Weights of a small GPT-style language model, trained from scratch on English Wikipedia.
Training: a variant of Adam for these matrices, 136M tokens, 5707 steps.
Each number is 200 + 40 x the weight over its row's rms, rounded and kept within 0 to 999. Layers, rows and columns count from 0. The size before them is the row's rms in percent of the matrix's.

# layer 10 attention query, 160x160, rms 0.0397, rows 6-20,38-51,70-83,101-115,133-147, columns 80-159
095,229,142,203,220,170,184,188,275,170,167,188,232,200,259,244,183,238,270,182,141,163,98,243,127,168,185,163,187,212,157,174,172,243,192,156,232,210,192,210,204,246,146,243,196,233,182,180,155,213,221,190,202,241,166,162,271,265,262,186,146,234,249,126,217,221,221,156,160,150,184,190,222,169,148,138,223,172,154,217,215
097,208,233,198,160,213,233,186,186,257,240,161,235,186,193,188,200,223,210,173,162,269,159,259,235,148,223,205,222,186,182,206,325,126,148,220,210,147,225,210,217,189,197,213,166,222,203,169,215,230,234,221,149,183,180,254,238,246,224,197,209,230,142,168,218,212,212,173,242,207,121,144,167,170,228,182,190,232,193,209,228
075,226,197,190,143,199,162,160,152,178,220,268,253,162,158,223,229,190,201,223,160,317,248,175,207,262,213,212,274,203,243,138,212,195,232,184,281,210,145,140,300,200,164,287,228,200,188,186,200,168,187,203,260,220,226,202,164,183,147,194,185,213,117,192,190,201,278,114,156,253,175,253,264,217,154,192,209,187,202,270,178
097,155,224,194,127,213,232,179,201,184,237,184,184,255,183,173,198,129,204,217,224,154,148,231,217,206,187,163,188,175,192,308,186,253,178,154,210,232,230,198,186,162,171,191,166,235,239,207,148,182,208,238,196,135,264,222,237,195,206,195,216,191,149,253,240,163,194,189,197,190,150,171,251,123,230,170,263,232,174,224,223
094,223,162,254,186,145,238,154,199,153,194,208,190,153,220,207,185,167,249,157,247,206,217,216,212,202,248,204,239,200,260,248,128,233,259,282,226,176,203,179,211,194,193,245,238,174,105,152,194,171,219,194,278,177,179,195,248,215,259,196,168,243,221,200,205,149,249,150,177,164,227,89,110,160,184,180,249,246,152,209,201
096,138,268,202,183,157,180,223,205,203,267,179,163,224,170,159,169,162,154,181,185,225,135,221,194,183,222,248,107,253,170,162,185,139,219,214,191,221,196,259,194,220,182,243,174,170,162,166,269,129,149,263,219,272,242,237,243,185,222,194,173,285,170,149,190,162,207,202,245,227,208,229,183,242,253,228,219,171,213,135,198
103,256,134,207,167,207,168,237,194,270,222,181,228,280,205,192,244,185,254,212,136,279,238,233,193,200,202,202,111,192,212,170,155,221,122,165,198,167,202,167,136,195,218,174,156,168,286,112,221,198,169,206,182,181,269,205,252,275,262,217,200,236,203,241,278,246,264,185,192,170,180,239,148,175,210,194,238,276,307,222,253
107,214,194,204,247,113,212,235,192,202,169,176,127,166,227,154,269,208,187,142,277,197,175,160,184,198,192,197,189,169,245,179,214,271,258,192,189,187,198,226,200,154,179,181,247,162,144,292,181,172,193,160,228,212,179,161,219,220,190,168,204,194,131,237,190,216,158,162,164,266,242,197,155,227,116,255,252,179,125,152,154
088,210,252,185,157,244,181,177,201,142,238,225,254,197,258,230,174,205,204,164,172,289,205,196,286,201,186,179,222,285,203,203,239,251,88,152,197,223,224,197,99,147,190,172,174,188,214,158,143,222,217,135,172,151,217,191,180,189,111,240,245,106,175,199,254,213,154,274,254,236,138,214,210,192,218,258,235,150,188,177,232
102,176,117,229,252,234,211,200,182,216,209,214,248,246,196,183,184,174,232,211,190,221,191,255,188,249,192,191,212,181,179,274,212,209,174,178,287,229,229,241,151,277,168,244,180,187,169,222,144,194,137,190,189,242,294,242,199,206,147,196,235,143,277,174,226,145,159,148,192,183,170,289,147,257,112,169,157,231,264,152,201
089,192,214,192,159,212,209,196,223,267,239,185,216,225,273,132,192,162,225,178,206,243,205,208,213,189,176,142,208,190,213,166,272,166,147,252,126,199,232,320,199,189,103,225,106,242,180,180,254,201,206,273,217,198,238,199,220,161,264,188,160,240,172,180,223,144,226,224,200,142,227,101,175,181,266,172,239,181,204,191,214
108,178,254,190,153,121,136,226,280,157,245,197,198,178,204,252,272,195,281,198,280,162,238,195,238,175,220,257,144,169,228,222,166,250,172,231,198,208,171,217,129,232,179,127,208,192,210,246,266,194,187,171,182,219,177,171,179,150,221,195,164,258,181,201,224,234,205,233,210,172,206,119,233,229,265,232,223,150,188,187,237
104,186,139,244,261,225,180,173,245,191,160,246,170,241,184,263,242,191,244,241,249,203,143,222,160,181,224,256,234,208,240,265,168,194,172,188,250,171,252,230,238,204,169,193,214,190,203,135,254,189,257,194,251,244,222,232,231,214,192,141,172,236,202,217,212,193,166,176,182,174,96,214,177,293,162,189,154,231,189,167,269
095,204,227,180,207,234,279,220,176,167,247,192,233,280,217,167,235,271,223,206,224,250,219,198,181,197,182,222,207,238,167,212,135,216,177,143,220,170,214,215,193,141,209,143,239,163,200,222,138,218,211,164,116,107,155,231,149,283,203,290,197,127,144,152,212,239,166,238,143,218,179,256,242,206,213,178,219,243,207,193,205
088,203,174,168,243,165,190,197,158,193,254,194,167,147,223,208,203,176,68,188,179,249,189,213,197,209,187,207,244,209,199,179,234,120,292,208,175,240,160,171,225,216,159,172,172,203,177,237,217,207,214,280,232,246,228,200,166,98,151,198,213,194,129,136,193,137,236,206,194,206,165,219,156,248,237,214,89,239,151,146,252
092,213,183,197,243,189,209,195,268,120,146,204,216,206,138,175,144,166,222,216,174,144,218,256,124,232,254,263,186,209,193,236,120,258,193,207,196,154,124,149,234,185,190,177,173,216,197,292,210,257,186,97,170,184,161,264,173,229,212,165,224,150,189,182,226,210,226,230,239,146,242,222,200,295,248,259,193,200,201,273,199
113,144,220,180,242,209,164,202,138,236,227,124,226,179,231,161,203,160,99,165,198,187,187,192,200,189,144,195,214,192,232,239,207,237,215,185,123,206,195,163,238,122,97,185,207,139,185,164,209,215,185,215,225,159,207,176,149,219,141,188,267,206,196,229,231,220,191,205,128,223,231,218,180,129,158,188,195,194,152,211,202
087,197,230,168,143,200,239,211,197,210,238,225,128,181,220,186,153,210,271,170,202,225,228,178,256,221,224,181,143,193,219,188,165,213,182,257,106,179,154,208,241,224,155,252,195,288,188,222,139,216,152,214,263,199,217,222,182,200,184,301,181,224,235,245,161,131,220,230,168,226,204,137,119,175,170,183,239,243,200,178,258
143,137,205,147,173,167,185,152,196,203,226,160,124,171,122,150,168,186,215,192,242,154,204,231,290,173,268,135,144,209,195,239,94,190,234,204,209,261,198,217,216,222,160,219,234,204,169,210,209,161,261,296,219,206,233,239,211,109,252,230,208,208,172,220,217,200,204,172,120,176,141,200,216,202,239,203,195,248,177,223,222
105,175,207,206,114,154,262,140,155,203,148,191,238,130,252,207,125,194,278,161,200,203,210,223,203,222,223,159,219,172,226,273,176,184,178,293,149,208,216,242,233,203,220,252,201,205,113,131,154,166,191,208,176,189,198,214,291,264,264,233,186,195,209,211,195,100,260,199,188,149,167,175,158,201,170,124,279,170,139,173,244
103,173,200,193,159,187,182,218,270,130,169,161,214,167,155,241,163,219,230,250,214,180,152,232,101,218,111,240,237,247,121,161,173,201,243,189,254,239,143,164,226,217,288,250,222,160,293,115,247,169,190,219,172,167,186,229,201,207,150,248,139,194,180,164,252,175,198,206,156,207,135,172,189,204,218,232,203,239,251,144,219
093,162,233,230,204,137,271,224,229,256,234,210,191,266,172,196,182,202,198,161,190,250,227,153,136,275,234,261,164,155,194,183,150,264,241,197,269,221,195,320,205,188,298,196,230,249,152,200,139,159,190,212,219,222,204,148,142,215,215,198,153,238,217,228,247,255,197,189,198,168,171,205,185,178,216,207,175,171,195,182,246
093,177,202,164,186,209,274,166,227,196,188,219,218,253,258,206,173,175,280,214,233,160,195,228,187,203,191,201,208,144,153,170,211,218,282,234,221,208,192,204,208,238,158,289,239,223,183,183,156,266,246,217,208,195,158,176,209,199,126,204,187,93,149,168,194,186,178,179,235,216,197,247,313,234,242,136,104,233,202,291,187
104,243,264,251,257,228,168,177,188,158,191,139,258,206,218,167,236,170,98,149,179,254,183,240,233,220,230,161,257,201,255,229,228,235,216,88,207,178,211,138,173,173,206,168,167,147,193,163,178,258,228,214,196,139,193,236,160,163,110,258,247,189,166,188,196,182,160,235,235,253,267,180,185,283,193,218,162,230,186,213,184
083,174,228,189,208,227,219,185,160,217,195,191,189,196,262,190,216,222,115,180,240,252,143,172,221,184,234,185,195,306,192,240,266,248,222,206,276,206,222,203,185,168,212,197,256,255,312,160,192,205,220,164,237,202,192,230,187,174,151,190,255,244,223,155,176,216,132,213,95,170,225,258,330,248,229,224,147,228,174,219,220
086,152,220,241,181,204,238,260,224,152,210,154,203,141,170,186,173,142,207,224,135,128,207,193,180,156,91,160,196,190,195,148,193,183,213,215,204,197,162,196,238,288,235,248,199,253,173,175,211,224,194,188,154,267,176,165,177,220,120,194,175,207,218,212,258,188,217,158,265,229,130,222,227,185,234,247,156,173,194,145,88
100,175,185,293,196,190,169,207,152,177,166,240,167,215,214,194,210,206,243,165,196,167,301,187,254,161,239,156,129,147,238,200,176,292,191,194,258,151,233,227,85,200,165,208,221,141,165,221,193,247,205,174,198,173,172,206,135,207,98,127,180,216,194,271,289,229,244,194,215,235,164,186,235,213,153,231,185,213,180,194,215
122,185,214,215,242,236,197,146,207,242,146,259,182,255,171,290,194,159,122,211,214,126,214,188,229,191,228,173,215,175,182,137,197,184,258,183,112,171,231,214,233,153,184,145,192,129,274,237,162,161,236,123,318,187,204,169,177,126,130,230,263,170,209,234,270,187,200,237,191,172,213,196,171,169,155,175,203,152,139,211,224
097,271,195,169,203,165,132,280,149,185,222,215,164,195,141,131,250,225,214,189,210,242,188,150,226,162,173,262,202,239,107,169,207,122,97,243,233,176,176,199,152,194,208,208,221,115,262,255,213,220,216,213,173,171,227,200,190,220,179,227,237,219,169,223,263,294,143,202,157,179,248,189,195,200,130,159,220,172,292,200,207
089,213,136,191,248,150,148,205,245,193,242,69,179,199,233,225,213,163,178,187,221,213,149,202,236,140,191,197,148,183,263,170,249,226,145,222,135,193,226,181,155,219,117,235,137,102,269,197,303,153,231,184,192,196,228,221,224,188,227,229,180,203,176,211,242,189,218,247,209,204,260,184,149,184,165,226,149,181,203,263,140
104,113,211,200,213,289,186,259,303,157,213,182,243,282,197,146,201,197,258,183,200,176,168,193,232,184,137,247,217,252,260,206,205,238,181,216,228,195,138,215,182,145,160,117,168,248,216,154,123,193,178,217,271,144,189,228,151,228,168,238,196,139,198,204,279,208,248,177,199,192,159,169,186,184,211,206,187,232,258,252,193
090,180,277,164,198,192,163,240,229,167,174,193,151,194,119,148,221,171,255,175,264,192,174,169,213,214,231,194,192,190,229,230,180,212,231,289,168,268,169,253,249,196,148,163,200,184,144,134,166,246,208,180,175,167,223,163,229,100,125,202,150,272,235,301,230,153,249,164,223,149,182,181,198,224,217,161,195,229,162,220,191
150,145,232,136,201,137,147,145,149,244,268,181,123,213,169,137,197,156,147,125,222,136,212,167,217,206,302,149,194,193,166,259,167,214,245,175,229,259,214,219,266,236,176,218,220,210,215,232,193,179,280,278,247,220,190,233,172,104,204,241,163,222,210,261,115,207,183,167,167,182,188,165,167,218,200,203,241,194,224,160,296
091,205,178,208,107,171,194,222,167,242,153,219,221,222,227,222,158,227,229,147,167,266,195,222,269,214,183,178,249,172,252,194,171,183,154,253,216,181,182,250,229,218,159,252,218,141,176,192,142,189,184,177,181,143,203,192,289,207,259,124,191,142,123,210,193,137,227,236,275,205,202,196,145,188,226,192,313,233,234,207,242
089,243,256,128,252,205,180,206,199,153,221,220,248,236,245,214,224,170,216,207,231,207,151,251,158,207,143,147,236,246,238,229,262,183,226,188,219,180,233,186,190,180,199,226,148,162,217,179,231,122,263,191,209,202,238,218,181,187,238,209,227,225,292,202,231,243,239,303,125,188,243,234,155,221,223,72,232,263,173,127,152
103,122,186,210,236,218,164,220,166,204,293,220,169,210,114,174,193,224,209,148,167,175,186,218,264,178,252,190,247,214,142,230,140,159,204,163,237,203,172,186,157,215,194,194,186,206,207,232,232,250,282,212,243,155,177,204,168,162,281,213,202,181,147,172,250,224,204,181,198,221,200,182,168,230,198,172,195,159,182,110,285
091,181,179,140,195,222,152,139,185,121,155,136,237,165,262,182,215,222,185,200,238,133,194,181,207,280,155,195,154,159,257,184,166,278,194,188,210,148,223,180,168,188,176,174,212,182,160,196,192,185,199,248,227,199,270,177,197,290,163,160,184,177,192,245,248,183,270,185,164,217,236,167,190,179,92,194,241,215,114,285,212
097,237,174,191,202,173,215,232,176,207,179,244,198,164,225,216,171,203,173,143,149,231,277,216,201,218,206,185,189,166,226,199,248,216,223,141,192,229,188,217,176,186,228,178,247,210,211,240,131,205,234,256,214,145,193,247,236,129,170,224,165,219,217,197,188,243,209,176,271,205,237,181,181,142,188,192,232,186,186,183,192
102,226,207,239,240,270,116,234,275,132,203,228,203,198,101,178,215,199,187,200,259,197,184,145,185,207,235,183,153,207,153,277,206,249,189,183,271,197,166,196,154,135,203,217,168,202,250,164,197,203,182,241,228,230,181,267,171,173,237,223,193,163,259,137,126,273,196,185,154,199,178,125,155,208,251,189,202,172,185,176,161
088,211,197,227,164,205,151,219,140,230,280,238,175,108,288,213,163,153,211,148,125,133,181,224,268,196,169,195,190,206,242,198,244,114,214,184,173,149,211,208,230,150,223,203,238,137,217,297,188,217,206,307,185,223,163,156,110,212,219,248,243,195,237,269,249,201,178,244,202,235,100,194,228,183,186,235,124,188,171,210,250
099,200,156,203,280,189,237,231,198,232,166,176,155,186,212,227,278,135,183,167,231,194,159,200,144,174,201,235,227,261,308,160,177,239,207,214,248,206,199,223,266,207,209,195,244,221,201,209,227,223,195,113,217,169,269,198,238,180,124,165,156,238,187,255,229,187,118,211,247,234,252,280,196,217,174,235,200,214,144,160,232
098,256,133,214,253,209,212,229,247,128,151,211,177,272,126,219,245,168,213,172,192,203,153,177,241,155,266,176,141,214,189,243,176,193,196,239,218,152,182,224,186,154,140,202,257,151,229,242,246,278,299,137,177,234,230,225,263,234,214,187,288,206,220,144,242,256,195,249,132,283,228,148,206,224,215,180,114,179,158,162,193
087,212,244,171,196,178,236,209,206,150,210,148,183,215,141,164,174,284,250,217,181,237,216,163,187,226,134,220,215,196,201,161,201,242,279,149,267,206,125,232,176,216,224,218,189,215,217,203,203,311,206,190,146,112,190,178,190,224,274,163,257,221,222,153,155,270,139,181,262,245,233,191,174,157,204,232,204,159,216,270,151
096,234,170,226,170,205,269,159,266,167,191,203,207,162,245,278,126,147,217,280,145,241,175,229,146,189,183,184,150,195,217,218,148,220,202,195,210,213,198,229,208,152,253,248,239,219,164,251,174,152,188,160,175,205,190,187,148,220,181,132,174,224,220,288,215,161,196,198,189,137,175,233,166,163,126,230,126,259,211,178,217
104,228,264,229,210,164,211,159,248,196,164,213,185,156,221,249,186,213,228,189,121,241,203,225,223,137,135,156,194,205,184,149,239,222,204,256,247,249,147,223,131,266,241,197,162,241,159,245,260,231,206,188,123,129,145,171,225,181,176,132,179,194,237,197,212,198,216,278,189,175,174,205,192,244,215,193,120,195,153,234,187
105,150,199,138,108,240,152,181,150,211,158,257,221,239,190,214,219,167,167,172,193,158,212,188,289,160,222,185,197,179,227,162,174,146,178,126,237,221,142,185,202,255,201,178,294,102,211,199,199,280,251,183,256,226,212,153,178,157,160,141,222,191,178,128,229,191,236,179,221,202,174,157,263,226,194,203,107,135,130,177,243
088,224,194,135,208,198,202,227,168,266,238,259,171,181,215,143,212,200,262,218,206,162,187,153,116,210,261,193,207,238,130,173,163,212,177,178,269,265,141,186,246,145,127,234,155,223,205,197,243,247,202,249,157,216,164,274,154,180,122,173,213,283,187,247,248,207,180,227,194,215,237,263,182,277,265,117,211,214,233,211,224
124,195,154,132,192,129,225,160,167,162,243,187,132,165,146,224,221,187,161,149,236,176,196,214,229,199,293,178,218,210,232,237,138,180,270,176,199,184,228,186,216,151,176,155,183,196,215,182,199,115,260,200,263,209,246,179,174,110,259,197,223,225,204,169,222,101,186,172,123,192,174,123,190,222,215,179,194,215,172,196,228
111,188,163,287,131,161,212,163,164,245,135,135,185,200,275,177,148,181,261,151,230,247,186,236,203,139,232,210,267,206,222,236,150,213,238,319,187,248,220,205,227,220,183,250,208,184,183,215,180,173,164,236,219,138,219,153,238,191,294,183,192,187,189,231,190,168,237,155,188,103,216,203,169,140,216,173,296,218,182,209,264
091,173,236,152,188,183,206,181,226,179,150,258,177,205,164,218,165,245,208,152,222,247,213,165,259,187,176,221,208,198,271,202,211,78,202,199,216,154,200,243,126,172,230,214,169,226,239,177,292,240,243,192,162,167,190,239,233,168,212,249,200,225,214,204,208,195,129,302,188,228,219,220,179,250,229,144,184,203,308,158,149
091,268,166,236,221,235,173,231,211,181,147,191,239,222,203,237,206,235,206,227,166,231,206,183,217,202,134,254,186,170,193,205,251,154,156,172,207,226,152,93,166,202,164,170,238,160,297,161,193,222,148,188,96,252,186,231,240,241,292,216,173,199,178,234,184,142,222,246,260,172,151,227,282,248,216,170,170,278,201,237,247
100,220,246,232,164,187,241,231,169,249,239,257,203,218,260,140,130,233,181,156,219,211,244,190,201,282,186,141,231,142,192,209,137,248,252,189,194,225,196,165,246,149,193,253,189,136,130,317,200,139,211,151,191,152,188,185,193,210,106,263,220,141,184,183,155,183,204,235,247,120,132,260,234,152,146,193,150,240,161,256,215
080,190,239,189,181,247,172,294,193,203,208,257,227,241,224,215,214,183,205,257,162,240,215,185,142,199,129,178,230,247,121,164,196,196,208,195,234,214,178,225,211,138,250,153,294,190,143,237,162,267,223,228,157,207,195,207,194,164,139,203,159,182,229,183,200,243,184,168,303,320,203,246,192,180,216,229,169,214,203,175,192
098,167,229,202,194,199,252,198,163,224,222,278,243,234,139,197,150,179,197,213,227,204,232,201,240,239,229,167,198,186,159,228,289,198,209,66,157,235,187,226,223,226,172,185,136,227,258,205,196,239,190,185,252,219,180,222,218,181,205,187,234,202,247,150,230,336,190,154,189,148,187,167,230,248,307,202,157,158,179,212,207
091,198,160,172,230,181,173,149,207,166,229,173,195,198,155,237,193,260,228,195,211,129,263,200,210,209,235,223,230,224,146,178,279,127,202,205,187,175,214,254,245,201,207,247,253,300,178,154,219,197,190,147,182,197,272,204,201,238,271,277,169,230,185,168,147,162,116,264,194,238,198,165,166,235,168,138,207,227,226,133,132
100,227,202,218,138,189,229,191,231,228,165,246,137,189,234,239,202,207,152,233,215,149,168,234,173,153,273,175,198,203,230,188,196,222,147,240,157,214,185,167,109,302,191,238,205,130,160,176,269,149,228,154,292,297,162,179,212,213,189,201,198,209,236,191,206,168,260,172,214,154,213,263,272,204,160,106,157,190,225,184,208
094,189,233,171,98,138,149,257,182,224,155,202,266,219,252,185,177,196,162,228,159,190,259,240,249,281,139,198,149,112,179,228,194,272,174,178,144,209,196,173,172,207,217,191,235,193,154,150,204,232,192,173,169,124,219,225,197,187,144,186,218,221,226,220,236,203,150,233,199,183,162,216,227,168,136,220,170,269,214,273,166
081,176,182,188,163,178,236,233,245,189,214,131,265,182,241,179,193,215,161,214,169,209,242,121,115,151,208,188,208,244,201,215,211,197,152,185,270,188,218,227,194,166,203,200,167,146,212,251,170,161,193,218,145,258,146,234,217,132,262,246,189,175,147,232,182,227,232,205,213,184,246,188,104,231,163,175,188,145,222,220,130
092,212,314,187,142,204,168,216,190,138,177,239,252,168,176,151,171,211,208,180,238,195,280,158,306,196,205,166,250,161,253,187,211,187,171,288,189,202,184,255,161,177,228,231,123,153,208,216,221,214,183,239,231,230,186,284,219,164,162,247,203,204,200,157,136,160,168,239,188,235,239,234,213,235,188,239,192,137,187,192,169
085,279,165,171,225,230,173,214,257,139,223,183,180,181,128,215,289,228,247,245,180,158,186,206,178,227,159,217,203,239,218,175,156,187,200,196,191,196,143,130,244,217,236,219,218,165,166,278,275,190,238,187,210,206,191,228,130,153,233,187,228,109,250,178,238,219,224,150,141,182,148,173,128,171,282,239,124,215,213,236,210
095,168,160,259,202,172,224,246,156,209,104,144,217,219,174,156,132,171,189,230,169,218,178,161,182,236,155,187,150,154,231,193,224,135,233,145,221,126,221,195,280,200,164,239,196,136,186,260,121,195,265,170,237,220,170,195,194,239,233,94,188,238,249,192,207,237,287,235,167,199,258,212,193,165,189,148,104,188,189,175,181
095,244,182,187,186,189,242,228,188,178,166,141,160,155,159,271,203,234,180,197,143,232,185,190,127,211,177,232,154,265,211,230,208,283,272,225,183,265,159,179,152,238,238,161,202,186,163,195,250,179,200,143,184,152,148,162,163,214,131,147,220,164,167,212,237,196,154,187,217,145,205,252,236,207,175,186,181,122,160,215,170
109,154,234,172,244,162,180,146,260,253,231,175,148,227,168,198,235,253,201,142,288,165,124,143,215,177,287,146,160,219,230,232,194,188,201,180,237,195,216,214,145,190,154,182,217,178,266,146,185,250,256,179,238,187,257,150,226,185,226,145,209,234,224,217,211,171,179,203,190,160,170,115,198,172,254,197,226,159,218,179,225
096,203,200,250,174,150,210,166,209,172,184,177,216,157,221,225,228,233,243,214,206,188,132,250,216,138,199,175,214,157,192,230,129,207,143,254,220,231,199,233,195,217,129,220,184,220,182,215,215,179,246,134,183,175,253,167,218,162,246,193,176,208,205,167,170,144,228,208,201,149,218,180,156,184,239,186,286,223,110,181,222
111,166,231,191,159,155,211,133,252,220,265,225,166,231,211,218,179,150,215,137,268,110,221,234,174,248,182,254,165,215,195,210,163,174,175,151,121,167,204,190,244,190,169,116,235,153,208,188,213,221,191,239,181,179,166,172,102,163,159,193,216,224,222,146,199,228,263,209,177,240,145,108,229,193,215,168,198,234,211,213,239
085,215,165,203,246,214,266,229,257,228,159,190,280,190,197,231,166,211,165,183,132,153,220,188,218,211,199,135,199,186,176,182,243,249,202,213,224,220,221,237,241,189,127,187,157,237,153,143,141,196,138,136,220,147,164,239,199,246,227,97,195,77,232,212,216,229,224,258,176,146,138,143,215,194,171,192,171,220,195,251,263
102,223,210,238,125,223,226,233,181,206,263,227,136,281,214,245,285,203,157,221,257,176,251,232,219,223,188,174,144,184,161,184,158,203,130,175,201,226,212,205,312,153,191,145,165,181,157,282,171,178,248,226,239,189,147,238,109,160,157,236,151,122,161,215,162,249,186,217,181,170,176,206,213,167,169,266,230,195,198,170,234
086,185,202,236,229,217,200,175,155,200,154,236,118,246,201,212,228,230,182,165,143,265,244,191,206,279,184,132,259,238,135,196,262,223,214,224,184,164,179,212,126,244,204,179,189,217,153,201,180,176,187,181,215,229,205,221,262,165,197,134,190,188,166,232,220,183,194,203,255,194,163,265,236,319,251,193,176,196,173,214,224
110,168,206,149,261,197,196,157,233,242,174,192,198,201,202,192,160,228,252,130,201,163,166,221,163,211,207,192,186,244,192,187,219,139,229,252,269,215,181,167,153,310,248,219,217,230,174,156,249,268,164,185,153,230,182,218,208,130,279,158,171,246,206,222,224,219,237,151,198,128,133,262,272,268,225,205,144,248,222,212,264
112,236,206,199,196,147,178,242,232,211,166,138,227,209,151,182,244,206,224,216,180,177,216,244,210,214,235,253,204,212,208,240,210,167,118,286,153,247,188,181,193,220,185,201,210,142,155,186,228,257,175,147,214,122,216,230,166,234,170,150,194,187,217,208,194,197,174,185,279,237,203,193,232,181,214,258,236,207,177,202,232
099,166,125,191,201,202,145,189,232,262,130,222,174,209,148,195,177,290,204,206,171,241,165,174,256,158,270,220,207,224,172,188,187,161,131,191,194,211,135,149,175,192,171,300,229,149,255,189,194,230,178,173,174,130,220,266,144,270,148,119,203,192,169,218,219,205,196,177,230,206,226,195,194,240,268,268,204,181,218,205,160
093,171,222,280,187,237,270,213,293,125,247,249,211,186,230,246,168,110,175,295,189,125,262,219,173,103,188,227,171,223,169,164,222,308,203,187,231,202,166,245,230,211,237,251,273,166,238,248,233,218,244,196,280,237,207,188,177,116,199,216,214,212,200,161,231,187,154,194,220,187,248,216,246,251,139,211,212,140,200,194,146
092,178,291,148,247,213,219,205,185,226,173,170,235,165,186,173,213,252,176,181,193,216,217,222,206,199,192,147,162,211,164,207,203,210,248,136,276,231,223,235,189,196,207,261,113,180,248,141,184,165,167,245,110,233,192,227,248,207,194,247,136,160,205,226,120,195,158,202,229,253,192,247,158,301,154,157,175,234,262,215,221
# layer 10 attention key, 32x160, rms 0.0375, rows 5-19, columns 80-159
108,179,193,201,230,217,232,258,227,172,124,196,185,194,204,211,202,278,255,225,148,200,166,157,187,192,126,170,196,228,185,167,130,264,226,245,272,177,208,164,218,193,269,227,160,107,174,141,215,262,125,118,209,132,153,205,208,244,182,131,202,189,234,227,245,243,120,205,273,249,223,292,221,213,268,173,198,194,136,228,195
101,163,307,266,150,229,234,194,183,202,222,145,113,134,243,196,155,181,213,224,216,239,174,212,191,230,161,238,188,152,203,221,167,203,198,264,232,193,212,203,96,227,158,194,244,199,271,239,194,178,275,215,229,192,180,177,179,132,258,204,220,187,252,214,203,202,160,206,253,172,140,188,211,149,257,195,250,175,102,207,167
100,227,170,140,304,222,171,246,130,271,177,191,234,251,238,185,285,136,186,159,262,188,157,219,234,235,185,163,157,196,199,186,178,169,159,155,133,169,271,169,174,158,188,159,168,188,169,183,158,214,215,170,270,178,223,211,160,213,197,288,270,209,150,240,177,222,171,187,198,190,247,268,187,194,182,191,188,232,224,172,264
065,242,172,158,242,202,231,213,176,207,146,160,219,174,235,202,159,243,230,234,127,208,196,222,170,195,188,200,270,225,181,203,292,158,120,206,216,195,174,217,181,236,239,190,182,179,201,221,205,252,144,126,155,227,236,174,219,288,204,139,202,190,187,194,137,191,239,134,243,158,222,140,216,169,207,198,165,210,200,160,233
105,168,182,195,198,239,219,143,205,109,192,269,220,144,192,151,174,158,124,195,223,166,188,216,263,210,305,174,195,187,266,236,137,255,263,171,211,243,208,216,210,166,175,155,139,244,166,195,126,199,181,178,219,223,234,284,182,113,255,224,194,174,241,225,212,144,195,128,214,222,211,236,219,150,168,203,227,177,164,189,217
144,217,227,227,200,152,220,201,205,180,179,152,209,170,194,194,202,227,274,246,137,275,198,212,157,153,148,226,251,172,216,161,232,114,167,285,200,261,178,215,175,244,263,270,186,172,199,164,261,160,173,183,117,201,162,162,257,204,179,143,202,224,222,205,209,153,225,220,257,177,174,219,206,242,227,168,227,209,189,163,202
089,200,292,178,226,185,198,204,292,176,202,188,179,198,207,202,156,253,178,201,144,187,167,179,220,239,200,236,152,194,112,193,176,163,210,168,205,187,182,263,191,137,196,189,131,266,254,235,198,178,219,184,227,277,190,160,254,239,202,250,259,219,200,187,190,223,216,213,216,145,186,216,186,189,212,218,186,141,270,180,210
105,226,184,161,152,182,133,201,173,192,242,220,144,179,206,162,155,136,215,245,160,247,145,266,249,167,256,205,183,224,207,195,171,244,174,188,265,197,209,193,145,161,232,269,232,155,164,175,245,110,275,222,124,161,230,246,189,173,186,179,199,201,137,162,221,115,205,194,253,266,216,208,189,222,220,245,250,109,172,170,169
093,197,185,212,157,192,224,254,222,149,160,212,180,186,132,211,232,160,269,240,175,235,194,145,235,189,146,194,205,198,138,188,148,225,197,167,224,155,186,280,218,311,199,133,164,200,230,174,178,280,148,213,170,183,188,180,163,142,252,87,156,199,128,130,243,193,263,202,246,172,214,153,196,153,236,219,229,168,195,271,161
110,186,174,208,175,183,199,141,187,219,170,189,246,132,224,138,129,229,218,198,168,225,240,153,299,174,165,161,207,203,130,229,203,235,230,259,261,198,229,200,214,178,155,220,185,195,181,206,184,172,201,246,186,116,169,188,189,179,255,157,184,200,129,194,183,154,237,223,181,274,289,224,191,195,133,159,215,159,138,263,254
098,210,159,235,232,206,177,214,220,179,174,250,212,144,240,172,220,228,173,232,206,186,187,217,202,125,243,248,207,139,254,264,184,250,209,215,174,201,227,223,210,218,175,199,167,210,170,219,218,173,218,233,196,216,122,203,188,170,145,174,194,151,134,131,87,175,154,225,267,206,146,229,161,175,167,209,195,133,192,208,226
086,193,209,124,171,212,155,134,174,252,224,220,149,123,262,156,195,187,158,230,222,220,253,252,275,197,139,248,217,136,237,181,197,188,199,211,188,193,215,264,157,150,211,193,176,231,239,204,262,206,177,245,223,165,131,185,210,152,228,222,168,161,250,237,149,152,262,179,151,198,212,167,174,219,208,192,246,151,194,180,194
090,185,260,229,192,198,183,220,215,140,147,171,188,161,180,186,184,139,236,205,257,167,184,167,179,132,199,216,187,173,226,198,250,200,272,217,139,211,157,206,138,168,190,150,192,242,179,138,210,181,203,176,250,225,269,212,151,179,197,157,256,245,182,149,240,191,171,189,177,178,289,242,172,170,183,305,241,145,253,156,253
091,213,183,238,155,166,144,179,232,211,190,165,130,219,277,213,240,189,244,203,203,180,159,158,210,156,216,157,226,228,129,256,137,173,265,158,285,220,171,206,142,220,229,214,183,212,137,188,172,241,191,177,158,211,108,228,310,263,181,186,254,190,173,169,130,220,139,213,247,171,200,243,140,255,228,233,199,202,150,173,244
108,232,181,229,180,178,243,231,183,159,180,217,203,177,151,175,148,195,173,255,130,265,199,222,181,231,162,109,261,267,234,227,209,133,259,185,247,203,161,262,260,190,202,248,145,169,140,178,150,191,147,193,129,102,217,189,223,219,229,180,175,258,200,161,184,204,201,269,190,165,173,257,188,177,180,186,183,215,137,219,216